{"n_layer": 14, "d_model": 768, "n_head": 12, "n_kv_head": 12, "head_dim": 64, "d_mlp": 2304, "vocab_size": 16384, "activation": "squared_relu", "norm": "layernorm", "norm_place": "mix", "norm_eps": 1e-05, "positions": "rope", "rope_base": 656.0, "rope_fraction": 0.5, "qk_norm": true, "attn_scale": 0.151, "bias": "none", "tie_embeddings": false, "parallel_block": false, "extras": ["local attention windows", "short convolutions", "capped logits"], "init": "uniform", "init_std_qkv": 0.0239, "init_std_o": 0.0, "init_std_up": 0.0239, "init_std_down": 0.0, "init_mimetic": 0.5, "optimizer": "adamw", "lr": 0.000281, "beta1": 0.9, "beta2": 0.99, "weight_decay": 0.0, "lr_head": 0.00357, "warmup_steps": 211, "schedule": "wsd", "decay_fraction": 0.664, "decay_shape": "exp", "final_lr_fraction": 0.0, "batch_tokens": [65536, 131072, 262144], "seq_len": 1024, "doc_mask": true, "train_tokens": 1491000000, "steps": 12013, "dataset": "wikipedia_en"}
Each number is 500 + 50 x the weight over its row's rms, rounded and kept within 0 to 999. Layers, rows and columns count from 0. Numbers have three digits each. The size before them is the row's rms in percent of the matrix's.

# layer 7 MLP up, 2304x768, rms 0.0383, rows 933-1077, columns 672-767
093:572518499469477450578492434413556501531534494462490551449463407495544403489486491503427517539565514536523500567454439428491423530593551500439515527500467453448470515472448483566478559449441540506619480478470441421542523619562556525518560592477490554489540490605547441472442512426533530469
100:406479507529487534486530546501502541539568600497437436556587511523582505573408477482514595533515443535467531434523515443423520472588516499477492442482497575521495562390464415684501487526538521558616488565468440502513463575598539362443527506478449442530521501451498518579554401523451490527
092:581551399500458457563559556460486474464566499520507436538637509554539517508486530443512404493450536515494471449535439524553444534481513484539518546469544463629505505492469625464534442530526501532577403599472493507511487443492554541479465503531474427595478461517433568515394437473531482464
102:539518500482502567474487438508444478426548479476488475479434471490551468497536510478542429580478426589538501549535451465461513535500527617422519518467549520479443479472490438456454548614456583568501531435473513515454396481542498538503459413467567457606543586537517478552383526495444579463
107:582438479490488483472543517644430444507564502526520508503518588525492470516498443393458499446532555452538538616589549462532519480397537458496491448496436494381471485477527466480424419543546591605571375498534477498591515506464561477473564426561536534384544546475512457475521509502503508478
101:468576456482463575462548527456475468489513453504494516511463516509479497483430457541479521555501423421552403413492424529409528485475509396548482585438447424440520636381525554452427538494598533523518489419571441490468472496532462467516446508496473559519478545494593532478560435558606511504
101:552478492523434467475497498580500453581433473528521482440422440501449477485391454465464531465511581454471506401537344460452517552538512506375412500502468457496518425450504540475514407444521495540483470642486507571492458479478473441513430470439508369485496455448495581544476559443542544509
103:556487578438459564537459407552493589557506572497455547411474386494538452465356489466554482512510536533487543529539414515554542535603498486473435506448508435552499462409406472439547537443456503430487434461519523563480517577443471484499564529547514484596506461459497493580505500545651497552
103:547492502527456478495511511523403553484547567486558430516538353552519566542505521364407628484490497418523556556502451461560595509600476519474576363605478536485464429493500516571470456513472464534563472511457469578485426583534504526576542462577514517561551537521496578444427507507554538469
103:531457469490596515583567334471428500579502552522546481523570550491561547501499541493509535519486518508489477491514445471509518533528548477382441511462472417483519543446551490511511401516519454571460519463539513534462498481540542513454549467493456581452573481500459461507506514522496509431
096:529573473595493527471572499360470545525499487490508460375532519550437597432469488555488524517458409438484513630527482472548441528481500514575509536584521539511579506531418609521502471406484451579567494599566459533410452493476503494481520440504429555531531499433457433496582464497466521496
106:542460559571564488586458426441559494446529508551432477537511603544474478528539462584431524528416467551560512435539406499502427418488452434453461511536540574482519543458491471580494564476433505561597563472486484497497455536502624469552500434477563506471612453464517506522572573476480483524
108:541470447503455494603459505511539524542579407563505486438475590470450554433477507537534541457471448451512457446494503505452463453554532446454511517627444580446523483522475493476567500531501488483523454481537509615637438541559526553487466453472602542379495533583489553517451519489541573541
101:548479479481477563486494479548491433577553468527566448404550459503432410571466560472501481535435504510539560457554474433464465410527456563465459559482494495517463466528545537517496455497503443606516493557497505565521504627451476510540447495555453440464443506478424485488435546423433457414
105:572551550390538505452422481453494525394381474528469525423490446497559503596503419547521434565588449545556563446546463407548553507544510526476456511483429561531523501478536592433456441410460501607454488402443411441611505516561508402456476551511487417542455521603422493426545501494537387547
099:516456510470423515504471414547571522440507426522507597453515523470442531469452543534486479461602487536507451566483484418508434443481549505545455536562450560492550521500550457577495511449540508495527521578572516517485493514412476431437444508518534479547433584470456477511445505429496398605
097:545495444613569511481513440488459566509537474588426494447377579411487452488496514475466568539537528533544521474518556432456440491573548511553426578510492518454409465537464514567537505435473477520490472436468527456518541442601449538589556476476432519487496494457503541431553492500574448441
103:439577506451528566602578455511418448518505570506505466462467430480546488457500534399540563578443525529488455493631531509513444442506434452529499463444524506569510563485512513485388481491583465506516444550515530509509464593482469489513422527499469541475451583523508422491509536461565442596
106:489473453531467480514494449489513519477502462460502435504563547471526495532559410471461465448573454511618463449639485433516533460470521535503473388544430511568546515517504484546600490534516508549433459558518488492519556525561552445571641497492518520403532491433541474465543468476522476593
099:494562491536452477469476442554472475525417469419500507484492546475526535444525510493524525470513499500509580530542448516473490411532427538447475441475460561528508475431530515485475481465463498497557497530462629534519500557471545448422540446461524509482482456489444503468483431498412485470
104:568490561506523402560573502435500547466472435498487483529439553519521478502494465446546485470544545468568461452539521450488501543531509478494538542392529562528520487444458502459393476509547469552513448493607498513484492521463476455470551548469561489475485557494451507498469510457436517440
101:604491519465577473481492511536387484421555576551512458435553461542538534500520497533511528565470510499536596496527458415495583515521414490414404541400503507555487475505520585486572500530547509479518473482450450537476398502600557492573544566380609431482541537588578471468439437418433509481
099:476491569582496566528459425504407544508508572504512544487506516436449518401437517459559500499495476504558414546579512433464519428477574522500487510442468529585467452443435533544528548475448452526506565581528420494376533583492456436513589494407430548542467550587477410491420445465475507506
101:529545508514497400472485467520498552527507600462530450571541476507476422435565562549432507496602472515529407500509435454532472589512535445434533580469472429476461520527509457551440547486509535561671451505528459517487473564446530503510479542436518514442407571512469525525436497493521459497
105:511495398489478476448455473539432515563535536473558403447492584482529475566466526473525503480496491478527507515464495478509458433453511469404488504487524522499451477529565461427470433517519465539478538485513549467459508547476541518391525502681509492448414402541415508586486469485501473475
101:518535561543519474466592445537427515612512544478531600410519580556445542560474507530529576398440441523467486498550504496489585401542486519498405477532478417531491604439556410480450520519536560465467525493529502491567530484440460485483527500526528498560551604578474493443536491365424614493
102:453557546525485477531489402463485554525476512652505531420499510492583569458537555492420546499525503409540469541653492455452471481577508468472405463398488459454585491505556491488480495466549548508529525512537465530488525544489517552554501574451491586488444552516495521422398552445566479474
096:585517526542518551480521466510466460644519508452515488519465522473487444454566569507472530543514490650532438489489555450488489458466431540570514432577542497518543461488588450423435478461435486514480510569475464608473498517471495596531521393424493497571559565485479524456487418491529441542
115:466466516494495461513506516518541438522470526480450521528615475484489508476479462465489538520517474563477413506533444449503498476626608411469553575485468488524527522496450618433478452454469517537475481513515460452553450469582453534442574537488478457571585507513494493511546520498483564488
097:453597539509481482380485482479485488593554598542462439506484455524507539552447543532418514554422479523471439481447463496498495458497503409505509505441528476491445529548650434491461511437506447485459497449498429592540451504537462456513545548399517467532408556471462451455519461458440409565
104:534466489510438462501497458573610609444485574489497570453527545531492545487556491576518500544413484545451475556550450492516466441466504454456489530502422524524472486512492422548503434449534470654535466468498522531520585523493521442505529605466535489539460553481529401477547511493502456459
095:472458468444491542432426544444486555418513561483446452497509626559538413402520566522516548509531553467514529412505431439464484545453518455573446498456491512460500556531561596493492452540400558508483539517500539539571553470434521456468499430512407535507498483547498400597504491581537532475
101:506520496595508530494438406545464558403547509530491423529556480543470518437466494588507478546580465525588423537462495457404373443538544571534497451469497469447524457384414495504513514477468455398546438510535519510551432493515579553480523505414414523503414511476469583475492494485511428576
103:576469538507380398531548504577480511536481534453373527462542484571412423454440502368462489445481541580450559502561476476486434445586406516453482546585524470472569449489491512456488519494584399577467349524571590472482450540517512521540446444472503548405497498495479529486603456483508530448
103:567474449597447476564544496460497473497454571472444515529566540592490565480496463434520474487522387485497391604498388459580483453598447448511481445510496472515513564423492515519498504460499536499429580426423531522498462500472435414518446543451464474447552434534477467475478522477525461417
091:531467540473421486456434554552524410422571537501504513460563467542479487416506473508550397486519501487584522447445480500484546489473558470480523424516483510459483447570476477495534531491452484589543453458483494559494543604425506520497459506485575553585481513478501532459485478487526466604
101:579523550508491568548482455573526519527522521430513484553530512549477480523422385527432500576455538429522520540566407456466542503500461486580394553526452587545547429478582450450454581466511473541491390440475530492499538563621523544454471431523554522519519525492529484539422444544578446499
106:538560577556467433443509490468495531533575490448455481450532579467477521475597485488496547486523504484432428519509470487470542408522463485521396510493476522471566422471502512500477440514496475591488501569523544535484508520433537507495449397585460527555511421553504439499478542420518484462
106:481587517557588420426511464543552434481581496477477494535464502478501517436557439527543450532524548443643472501431439518453434559572552561511572532496413465493528498449539415534501407455549513520587409463571532530514404413612519444347494499515466488482599649493462445458541455478466451509
088:547477439598384465492509522593470585522495532546473578484473513500484501505490491456488460501507480459463579533552414467479392462446534514440435497437471445549470541534508505533524484534495442480571611469492558515534549539618468556406528562516436490484473451465493485479515464477413499593
089:484495516560621492436437482513477503476498522486541440532503593495536478454499550520433509470385545479499461422493484487570515435434531493556599405502501533482411577518426496492444511545535491532392487493576452461440448440597459415481453551446542532461650476540465553489502625520401382504
107:586522448524597557494445534442459554483488519454534517513505579500456589454506489518444447513467462484578559501530482513489452535556569513567465484461413453565441462517538443502488420402442493507455514511520558578595435481450448528607556543529529559581439507473470577564574467545466420440
104:500462441488482555467497424406480551464520503480461553482471610442478419494514506471483559443474505567496505462423494362438495515555514490500538510536462533465522514503409505598511430501518556440556367508476397556565526633465482465520477550530572526609499566424553447531529424468453443476
089:478584543404520498592503556571515506456489460434504535404580456442545449420484529495566581492483507459547522416459436452464460499536600478477541535477490464523539524440411444560486377389523443536518473568494508436489560598555506589413483588542419498547478549522536575640485527539540527533
098:540527519509372524575428447538562554486490537485524508493430527430469414510488482565493459476422518506468523478558533430528565502501470510397517508544475558545546471507483483415350512430498430448436527578540462518470512562435455436441570441465504460500530489486466431575493540563514493481
103:507429516502491518504456452508576532485472492466519504448485520503355495477563447398502604509557518492601538468554575473469462489542507418429505556482520488525563546469403518539476360477495437524476523569462560542375383499515518410548496522498513477586438463426541468515455489470506526433
090:517485573435471456484458546481525542538562498515513426510462532486427495521587448440582558488553522431456548484421529450452529449524506497495483488389490515564469462492438503506554512451617524665590515523502447454431466585464525567432487431482471441462476482520445457553534463466534451472
098:523474561424527421499382497475491509484499505543460506467482513541451464508433428508534503580473522557505475587583531471456521464488491439434413485538507429491559403421542497530515467427461554530618566480526488548479484472521513532512443492486552541585545523572510462556517532502417590515
098:566521540488498435489501407621446508592602463476534504561509455438473453510540462563464492581499528465627516448566496560418598484492522483495482540504506547557556563541414607494502486478441466526456518573474492554502495474476594407464501398499558430580529445572499506502542579478514467513
105:447529525558526459494568442534495539556470538466543576489516514449524449554524436485449438538420500371470516455484459493485462515434488557559537541425406433485464501373441453501471531413473506508528491528518546505506517482504515452576525568460449498514437551455524464482499381540516489519
100:502503469503454546579502430519539457490594470474533528505500474482486459471514560487566488524441484498553476472576409485484543489458467510432495552616428593589499484455466553453529562447532559457513521490498519524473459565446483485541517562558580470536469430501588474489412507454505411507
101:499532567496467490506534506488529419508569422600557504401488473626479427473512463441490442484517494423528491524516436455453448449582509562495368507542528590427483452538468419529536442486480578505519505524462495573407529571501577425435496640445558586485415507505348523560566493513538471535
093:456533478432391519492441473453559579559512502452515513407523464416550446547453527395490405492454594452498471503489552487456433492514480390425559538542492495565533469532441525475477469482576426507488557590492507490453505603470466530444602536523460548510481556553511462470496454414406474576
098:537536457463520511497538535561536585505533470462534454477533483418485471473375431553382585454421541420468477528524432497509457579499426601507411484557502583491445484527491502459511495520453510443463465451522473506479455570497477573600474430465625523574482610422555629558535442493474434509
100:484574507526584444552551507474486548517492551569440590491578501484493548525474512558474417524407465475541532503569506522480530483489407489498412419506460598560436491518516565425526408499428515425530487475538365483358554508456432494453451499474397449462448498481492396579532489511532549459
097:517572497482468498432497484533500615462495425424424541515485449498421527473553466524497522487451479493542537470549546461539543510547510521467424478493444518423519591542434455450488468535463565446477567418452500567516608449485487488438471556550509550444521538607387459543605446485535455525
104:431475532426551505512602505413478606506560490546508459479472553474437596430486548513422529587523559495462476467513500490518543541548464424461438461540546527504525532499531560558432464517480398551568414551510497464535464560419559586567538585502628494490514511488476576499573465574574439494
101:491460485492495456528479490484473486546598667457438482450525445486468458448446519436483414552536453542496443429452440462553492494519569463426474503494485559531503545505513503531519455444570485572543489486586416533556493496452603468637478588467503448496418411518460431506430503522547447614
102:432582478512436441572452506502483501525469536560485565473461528571520544475529425578472527537525436591492572535555532417443422474581445472460485441549514412512446594482397517521521469561405463531482562520504465533575456518500425429509541534617434488564528548462446477507564555568511467526
101:549513609531601366529543474551429471503447489578542439447433621511491567543565516464447504457569457465580449547506537486416481436551500565456504467471493445485498562498534511535525526409598477441411484497535479537461439588464427474568509450505482474576507513536494538455623553485497389508
098:526485495530535513442494421529504487510535446555482557406509423565540430507439530567540446505464473404452537618486469527458474565587472428496557502426519625434481496511519560499459489381474412499398551514493529476511502639444496432448502573463459479518570522498466501532499562491568495535
112:592541540531420496557613409570463467535545533432460474534511505450543460398484517426489522446415460506514521593526486497425497466549485520570587459454408493568491495472500495473537418503558603527455490500545527578498460473535525534496478593461512592420468440464525581503469434513468486490
101:478562540564507498498599491510544460448525587565489405512532487545465442514531449447452584537479384562481480531620468545493491452530494575578583480522548435513390462482455490519508511456472487548465430556492503558548577557421500455502553507534440565538515518452495442528512502490523468461
107:521508595426498459524427463459552497506497539484450474480472430593418458529491462532532474474483443439464430576505527470459553512540561448477426512476465468642444461531501452430412490558420538579453405612510520481485506550477528396545447500525434529619482549571394432422462556474452484547
097:577509451561465609490550402519486532495565451464473621404472424479475491463491444432505584498480520462596537555558496540451474495484542425531511535484512552519401446439542581557470447533465447496542418477446549542499461520473540458489502517507567517493542476470546556527478495451514526563
103:533576477437386497476536471489570606589501439516424428563435567537420490536460449547427432459361500607477379485524513506561519475578439506494527476437403453450400433440502475511455477556522496542539436530425425438501466468453454491496461506524480536466474527574472494586509452591465414468
105:459407444471471459447472426435513550565415573488493515513442530493536440509559438508456437438507452488490499536510424383429439535428449458497531498509491468493446549520523537489475463408495416520475523483536443547373502620479584506522462531504493431520462528561508478533494557503437457475
098:510514526562471506585544527564525614413428513566482449531511426556543461459418538475362469617511504464508601499476430522506530519501589512494485524471516420470516542418471460541485437421465448467597504498495474487516338529468624517460545447441472516458543485430469404478460487440534464525
102:491540476582488491550494443512468598461470595423474447517458533481544450408537460493458400527415522513530527483572527545470529495539545438457554481572481493453604511443480547492435447455488495484527427409483530525543461457423513582447543482465595561477523550525584480447436481498577542481
099:498500471466562505594574479453337434503477502490494511523488495478538543551556425479461576525521414525540527625563492428508403473616466495482572479361498416585597482516466470528491478421580518482473548521535445516470423486406523507473506530539614514489488543461522499534523508493493564535
097:639513477536527460516518432527560546470522448500416427429484441463568464437504498506462545547552427428519505551462516409549483401471528545526527492478483514451549503450555385567541505381380426437464525523492500566489448481440492549583464503563563471440536477474396448412571432507458515491
098:420506546569508556525529465506446479475457477541558500554524482525428537508408553572500439581555391530501502537436479397497517493511508477442446494575364456561493515432476466528457498423509443545509435535560531517533505566590523482489489565396474356449519482496523528468469504444490501447
104:577555514463442502501543478544466433523499503630562492556421546509461482453512543526487467592569519482554473523634423514593522482545485469473475439511425507476604442560499468461533428470509397492449571542597450522438552515447474454515553559529425447548514470539442475480423489511520543560
100:580459425577537542528500507508476530496516532495469401573519533495522516463538519514424434528495483462608486433609401573490430441508539457558488480475403500451497442430555539479502531448511488585553465489494439477526522518433545478547612571535447527414518473524417461557520441518515551495
093:459508504466503443521468480506511463469554497592468535487538546603563527473488418518446448487523472564463526550468398468431505577503601449523417574520497530476489522412467518495480428518557510527514573454583508540558401523534530497440470413558484495582475510472465462461523452484611428464
091:623614391483478435484542526582543453496500555544469544567536444508421476470522486476524516478484409470534492511508481438500482536562494512385525451545451594469508506501482524500502449493557535443500555512534565631481455539561517515452450571457404486585467536483491500517505537508499509495
097:477499544553480487527498513522520573577512428548498534450504510559390454350504465529429437501445507493491432495445560511534575454476581443461481540502461506628486487452430457519561544446506483494418443517486459438401450563521494543487492473388541456444411474453463491445539434557537483517
103:560493458474507432435440453617587487640559511478534473539447472462419561444480622533534524569448397547535539463518434487472514406447633521537520489476407501558542461492535569506503523482484439611490379540539497553496425606521601527572450490508555511418481493516517462451511539560476409550
089:451495537467431485412570425514493491437428487569574513498560519564413549450457481425578497522572457558570531408514409388458398490533520464417473531504457405550511401478518572503483414446487508432564492547530591536446478527501574538479403486500468471570474413468492527477594560585583485579
096:534411481447444469560534539463485529544426562506528528477427516502584544520524471511570518442409437456566451583525383494508508556459504519525444511432527503515476480456495506532436529480438570529472513618468476536547529516453447448489487453501522459549519503455546434448553515594484444509
094:599512470537534497477397446504438506545476519501445381407495569519519418456421524516560420463469484502550537443517448534444496507607575513395485559467477449541595570422498527482522412492502431501521519554550451512553492452460435445487550548500405535518547429479519485525630594444433403663
101:452493502624423567405590500595476550425506480457486546541560448483512533479458461498497561537445483504524525474581519428432529542402486414528476510491443386486427496575464550468516519437497434560492588485507467559514562551476534481428475491576580413615494612552410473496513565487446461435
105:496513445507458462436472516518519446556527566568563431531524476478520578427468519480417495415481502526473553538527516450517453479458483494453497465494549496567579510441440518548489526424416507503444536538548499575522445570457564394397505603523469486472465511505440548525528542475472478517
103:537588594481468544569393551408475606489486463487518499560525606533451527482433511490551495513590502409458554460452528571496621494534541504442414451384473540514545414419451489545506438526435528460370485504497507442450528468548526518490499512630429522453526536468466568486510461516506394529
098:431388627524658461493517532504489514426514539481488513535479579469455563590439435469469557523534520499565577449524491498423502475512509498521461405406473511444527542482548507543560544514476452494481629472558494591460463554466479439503447531393405510524434571469513474543438623443624559534
108:481545568542425519588496455593561511477614457561520528525510448484435521477499454473504522570565454473530493445594388579500476538483508465401513509546477505486523566443484483520534513457562531469476492484499427538537384440438559546478485437513578560430410534529513551566547489441531499508
106:500469542603522477450502426582477555504467474566549557507518587527426526450415431518445512430501547477627439548603458527468538451495457512474492588491473418457526491522549519621547574441457544466486464498550502541470470488539518479457454429506568535508574465341633513511507541527612470509
100:494520454498438547534456477555450471473540467494487495540452446574618517519487460536587540469379573499544513460515552505482601439502532470496484506440445447522558557517506476553501424495473581421515490607566415459503458504472435447520455441461430501500504504513562432502521519552413445480
097:529473469632470443476473480467558564450494441484517436468515510522542487557501494423431484505566460528544421468563431457482438479541597530478485532385460495505468497502436505503479492424527477420500522524527577510434416479380482561508393406469576550518483441497501535620485415485498537523
088:548537586549506541520516425462481418474470471447554508401505412432393579534457506449419563527517486441631495468531467485505564511499548508521473489575470551447519481533400626568426515523567532534455424600542491604562568522592484426447448455425560399488423520418415491460462458577570497490
094:523479499485510440569555480562450411599394524539552557586515381580513508416521467471405547469494508651559519521546559454472478482467457520501528549531553464457656500478474472504500484461444552460500493533529536465446535446500482517466475527567424588481559511397400487555545535558626586632
097:511487520477543563493493532486592566479512482508542508505525569459524528566371532480487536462443413520520557483474505441499502439479588513508471470479444546473462428483511479385395450491539467522571560534458431566430528448484440503487500569575568548469551471495493510551478508604533449568
102:480477470547442495642469463438463599511563566503494568555495521465466512493533407536534572633463469530471490507547553467403528463564403440446464378484524489580519545534536442507584482378487545554495534527541585527492463575471532548564510474549522551544618508459494502543473457548471505478
102:561580512538541427467508495494487477500525467483536554503514540579473461473598418472479505508571478505489537508482505513539481479485540502449395431561492431570532510444464498524484366461386517428432469515471523499501430513503538510529449543560451532402543557556537523495465452620480434504
091:470516462508506627524523486438407578424498471510487469486575609426492481499584478492428545524492514540493526457555459553473426493500528419436565490606489444600587497509466459477506516507460493431454548491534546488413524512500580500514476441539547506512490495490495453552441493506478447560
096:573440498511426525519504555451631464400500534503439502466605415468480463533450493502489434528543527482537538553490444513577484484532439480531370565423474531450510501527438527457474436456452621545497474513520447553448485541466532451443533444590503461519479517461593466523656511364522451469
104:587570438551524516493415459476541475560524585491419510491499535520496592542532470557608554568450455571576529496466497486416522520599494557470501505490451470594463475445494486640490506506467579499444536558508426506510465533584512555489510513513498435512517473474590487586462559578452497505
091:505479557567456362492497457575531473399493474521470490553554502498471451426410461448492514538555474487487572457406549492425551534493580510513456572466549522549556402455499474499504405538517547465495545485522489398526502516441578529451421457456447419454429474478447536558532546579463558607
096:613511540535409545473453565517463573461534589440475572476501559569501447515523488513423591531450504464525543505514508518530524520460518478460494435496489516518543448567442464551453510468433467487510425462503456473501542497510536539479551536615485530601489587458478504536487524443486473514
111:549486477569548452552547440487519519398595483428570525519500490560508406447500455536527504512477453450476492445602514531490503536504519404501537429504478545523435565413476517430497498487452497595608573557592407518471519497503502422443559430503503506475484443487560509473538530487500552562
098:547542522539631533606454421569432534510529541422473589384502516524549590522501510526505513495384548498423531447514464460468540462390512464376490541573404486445505559536563454509574498516538545467457547526585497444464468539512472513480539526519510575549433480455532581483500514550555549535
092:509471497437518504350469502490511528479548462610526505494623511532428473558518489533469562497534493466510491513522452541471484557434524495507431419462434565468423423568530528554435483491488538507469520504573524634437519578421573435533586412429438515447538555488415405515544455492571531600
094:557481511532446508538589552545440512590524437465511539525473460523496440468548481568509476530475498547534498577560468507484451463474523510488417434618485429487529501481496528554566425534351423513535539536530462485423496472514609486578449485482524495502422568650527446469504572464531467486
101:522546424536413488564458491521450528516570622476488521479593512469494553441509393536581575556529488478510516575553473511473499528545533487516526431477392547565612428537440467513513549456500480588525457452485416468482516542503606537543609536455580399575486450457415500622481424463506514507
106:502541545532490573518526552502525510589422399426482459544502485542541496464582434545381546532443428504538492530517479393476539524501478625537439493409476553506505437445470507537506409480577522467559495503488492536404501565535501496478563583498485489537490601537513411475499437487531487532
103:564476448504483427542608530522459524536593533474568573398507420549496427465559545453471475549479451469496501548495491366512486386573398446460519525627534457495442497454506443542507532536478498577508442428499468589474471440545532538554489486439576482547441516560526415525481489494585531514
097:557581494467537574505465378597480462470521469470538495491514477520463468484485448391463487544544545496585522451484440456396537435641498510534510559521447404523448501418510514562528388500526590526555499490494449503477504402451484441473453508532536433517452529542473532524457536623479547447
098:554493490582441498448458441486524502607548519581507422455510513495513588482491512546583532432608544518533534542451425422491456577592620425504436470437407447501501442557452509385467525403493445548371507484485496431374583522569576414403492386450422428489571545507564488509475559507532522549
101:476593557416494503546494469456548519488452491511457432498455432440530499446457478466402488460490509542472516523615497515404534477506610545503515566495429493558484514547430457568541518490532502534516521428579501500425560580508467460474465433566468512442529474431496530509519519485531430560
095:489480479505481592566459490566578552516462466510452537409455482537529542507499523480515628462508464449463455433482468502459414516457531504538463567530479521550521547487464425544509498498512518524497475598449540611491505470570443528476498476533463573511469498503545495422460473563438589575
108:583471475526488565513520530527445420521536607518477465524462457456532512472519518447525550536383469438589545487486442518516571497542537486489450448444500578460536480514535590527460480500576444510577462454567492471444533456545521473468448443407471445476460560503543512509572511474518493511
105:586528530522472459531394484561492484509505496558404519482441399491490485370491525421552502467512477550443410462445551462507486460458526495469453455417552445543504562529501466509490458461579439495542492486565583541487497525468429501551467441457491475546507507635535435504534483447498554542
109:509553515560526583529436517558479468419510526453582404427427414502460460448514564424489577596488443572553558449493465515440481492555473478479441463476568460564565413443500513542531513476502500525527518475508344497555508405491507516512501516478539469490525506446439553609569429514454419468
103:575447537526517523465550517531520494492554433543508477494550495470468496561403561511529521507508513499497517452472429498517503501460556498507495520427506479510489477454403511543554523549479531511586465535433515635426522562590577549511522442406467459453512464548516446495425420477474508501
089:525521449544581426467556468583545505502505561488516602470508466435473537379470561468495529557503474534606441473520433463515446464493486463473483455486376534490599557472432469494517449499532518529442516479473449427468451540497512412431480607534578556487571569505483509515605466591563455562
107:592504526529516491551489457463526500492542450541491462438491499583539396449420510429588497537542473543489445474473432436511506399508490437457526502483458539542551383482503480527466473453476536584493565458454525471473460548458522470509421516479552545416464459469564444538534504453521585500
101:596439448396519533482542508555534495495466481496523462605429504519419535466453565529486502523465519443539511540550405397541424475573561466495529515505387477546520429512550499506540457530533517554462483539523450580479509503555496520529454431476523442538435528507438440616481488481451527518
114:597565571476518539638473545524451465533453463499494405470516511499548483466442476502470492491542545462633477491638449441474575446499601449510452410566475473509438498400498562447491506444552506495495538422510470490487518583515551471467495462503598549504456585437488512522467473581560449467
099:555590539501564487451486513515516510550523552562529525528428582580490431511442374484442512573516576370519530581570536440429395403529605486517482534458484503481460477482499411529440414527454500562556484524458457469494442546517553523519541451452479537550554550532576426528501516501494497439
103:590567575480454448476449511519490498611432499486488470401578449528421459474455510428485511532480396472437519492435467489577593546595492470496468579567473409540482604488509624347478457427413494451534546550582491486449507564453416456454589544484490462514495590548516515483498444525449467534
098:528467632546488546445529459519432460526626504435594501476546473508524495476542501540496486586576536473508492450533531485520479530531551538533514604548416508469546518505462531496514507447506410489486443408528641450505517537459443496506577565506477527526533494427512533481423389519526496595
097:444528484446465548517562454476494477484486524513534429479460456491475498425503471554471520550617501517546454573539484500535480528431459402471418520573537451469537483483488574526421497464503526445480434619471469599428524547436541478609559517541528547510460482581481469554520437584485411577
100:505495484556483525456537419533468489504502548477463493433480474528556523412490516528518497519571490453563537444571402531437476490485470538543423394525490539478455531545513534467476480561493525402455502571510445596474462524402644479420510487443536506498478489497555456550445491438591579487
085:518596452495515502445544415487432561398533486431427489437476526498465555561483540509512450471594491491640449537432403445412482579538491464504480495448572394527447526370595644492602505523491452532489570479420450562546517492559525517484568488488415510453452458546570563416448521548525509552
099:522472489539478423470500506565532595499418448570479509548572406599480527449523520555539451469444518497445498424553474346543508412554593578473431421556543468494502585529536527529473427383329441507600484501557522527530526526571527523475578553478517495434437459474423467516577392494492507518
097:530571496447456447510514506564440543519445601422490471478475518462442541455542436471470515535428551609468532491582454506481563514553483426522540602438527456436461498422487518564460574517561480556560490535539579543501504577494657486456477556465579444471527577426386515499520547534422579519
101:535487572556525468553499461518444520471547428483521383497526487544533496551470552599575458503461430531607478417488486470519577394536532499536535450522484524392529543467472470510506468464472567511554507544535524455557482363548508502449449485568509505386425523478530523520458461485515530606
101:437428459461447556463466488517538516552491420523590563499444614497453534497497465483413479541520474556544541492488555513411405467546558454505435448523438546553480573490435453505545384476560400587504438505524581512502493482517519430529455541552541553509444503550446486708573455508488444501
104:480524490483425562561469532523612499567523550563488478394546514590437482458522464443415520526510444539533491558518474470518431430450523436504550422576406514498481499471458513544400436432543438508514505502487448501427561545642532508479523537449473547568475476517473487576537496471485518494
106:552569498473498421371480495510442543551448460507449500381544500479485357576514490567564440524465413492536500523592462456414469548529587524529475584505428607506536474490532503494473526498538575570485415482577589465533552551590550530520422544423551573531579541438426490529558592464408474443
101:527562622455579485551565494572464541503547470590516444553493530494481460493465421490478556462498485482498479521509481438464540510469482553506461491472484522532485530524528492439489511522544592505510402509464446469460511542362512581450557487448500485495561577503478500522566436415474487561
099:499442579536457514471528514540468529457522530515491522543528398589546514568526517521558528538544539490512458401434442525504462505490458530497463453410434470481494451519475405464513434493502495512432509462567509614480576431574500524615557541447519507597610553517511572513431488483443545450
100:544491496529439517483461544519493599538456511488450561488580548511509413505501493491452446530548483533514494492468436541538496496446571562502464466524460566461520538665443448498437500472448577456436476489470557477514529448560521454576483506508493551535512494484515536550510451459545485541
102:491462536441498570539448465519595415475442488486502471469448432432487578463472502531552418465414522505534426443595425484483546484451464548421392424555413560538517475478435514472535497421476551551423534477447558470556462523458582554428384506403516489485450577398597511474428611562519472531
099:478573544480540487588481483487595468475482452552436410451559536506511522463477569461513458579501589499527425543499442479461494532452492496464401537572443498532471494353501495486453481542528498466512504508539459450418530557439557592514385442438464587452449527534443578607471524408514432491
093:414454425462485593487531520470485546452521497536428474574518498542527415560491484558532506552514498538448466573504431523482426519522590519416527346514510501552513504498349569455502502580526521518435499462575442626427480477464599570577515426448553435521522472548487398431501475608558572514
104:494485550490514405525544495523409508570444427517415509517582511508518502419395485458469529507486522548480495505577516470598433532494497520405542499504502506476403596484416383499508512400479434562580478494462555487396539546551481445406445532535555529515529532528526436448574420489432527422
110:493470543592530483463429514471442457530539441534510521496487509560482407514479471487538619457583475536523480460489511493476464411511474566512514536561499541539483476498579429537567543411518572519509515495527439508492404514522596546475554533454520531510485554504507501495585458448516473444
105:468412516418526479509478461530555535452609505518512512562477552570515511435510553430493502576509410540518471510452461435428395510543453511358559462609452471444499578490412512469422465492469519496485450479490447523533511594468481589617466511512525508518525434478480481520461479475535513526
103:524467368500430456467498510490446482406530456477412515584562482401492614553406516458475568549510438544495546457538525531439473486556578459525540531439456410475508469483450519524538492460504474469570515519470532469422510531491482429498514446487564405440479464458414466429422476515443464513
099:481517527544556468493544498470502548422447610399545551489555445486453492480499431429434508623565544481583510522489511553555571516574505454499428490480494518577505528485498452514642512549425502514384410556420472514512523503559486456505473508497471539563489412478505440462584501511543405526
103:500464475520536521544482440500485543499466471499427551559417441426478451442538468396499497464425410570495431517426491461514483525493466455484552561569496519496534530534444473602466499471522530525497601519457410487447578455474469454527448477521460532546530463468451379471512445574480513570
099:520454480540552548503476510623487540404465471512418489457459459559506597528493587441488516430518544511548501439545462447488538499497485409532479419526506529555552459563471497502502557530489519469522461522464524583525495453482489586497550396447481411489545396528430463563461457514511515463
096:458530457526441494562576412538539477563479505549527452426568541545487460547496523506471503467463411470513462505546503530482455449501472503358431443441522454489511452492455541399484566422570451434556419592560575504544465513483523450537522558429600462443555479409509470435439510561484398479
106:551550495537421520582480488416527536528490553527531479514539570525557382485526554539486522519457447493589462534460399491508527559521576476515488385515512530562487501592483629447568492415493410512574513600515493597348500494556601571568544511438516536589486480542488457568518482437488436562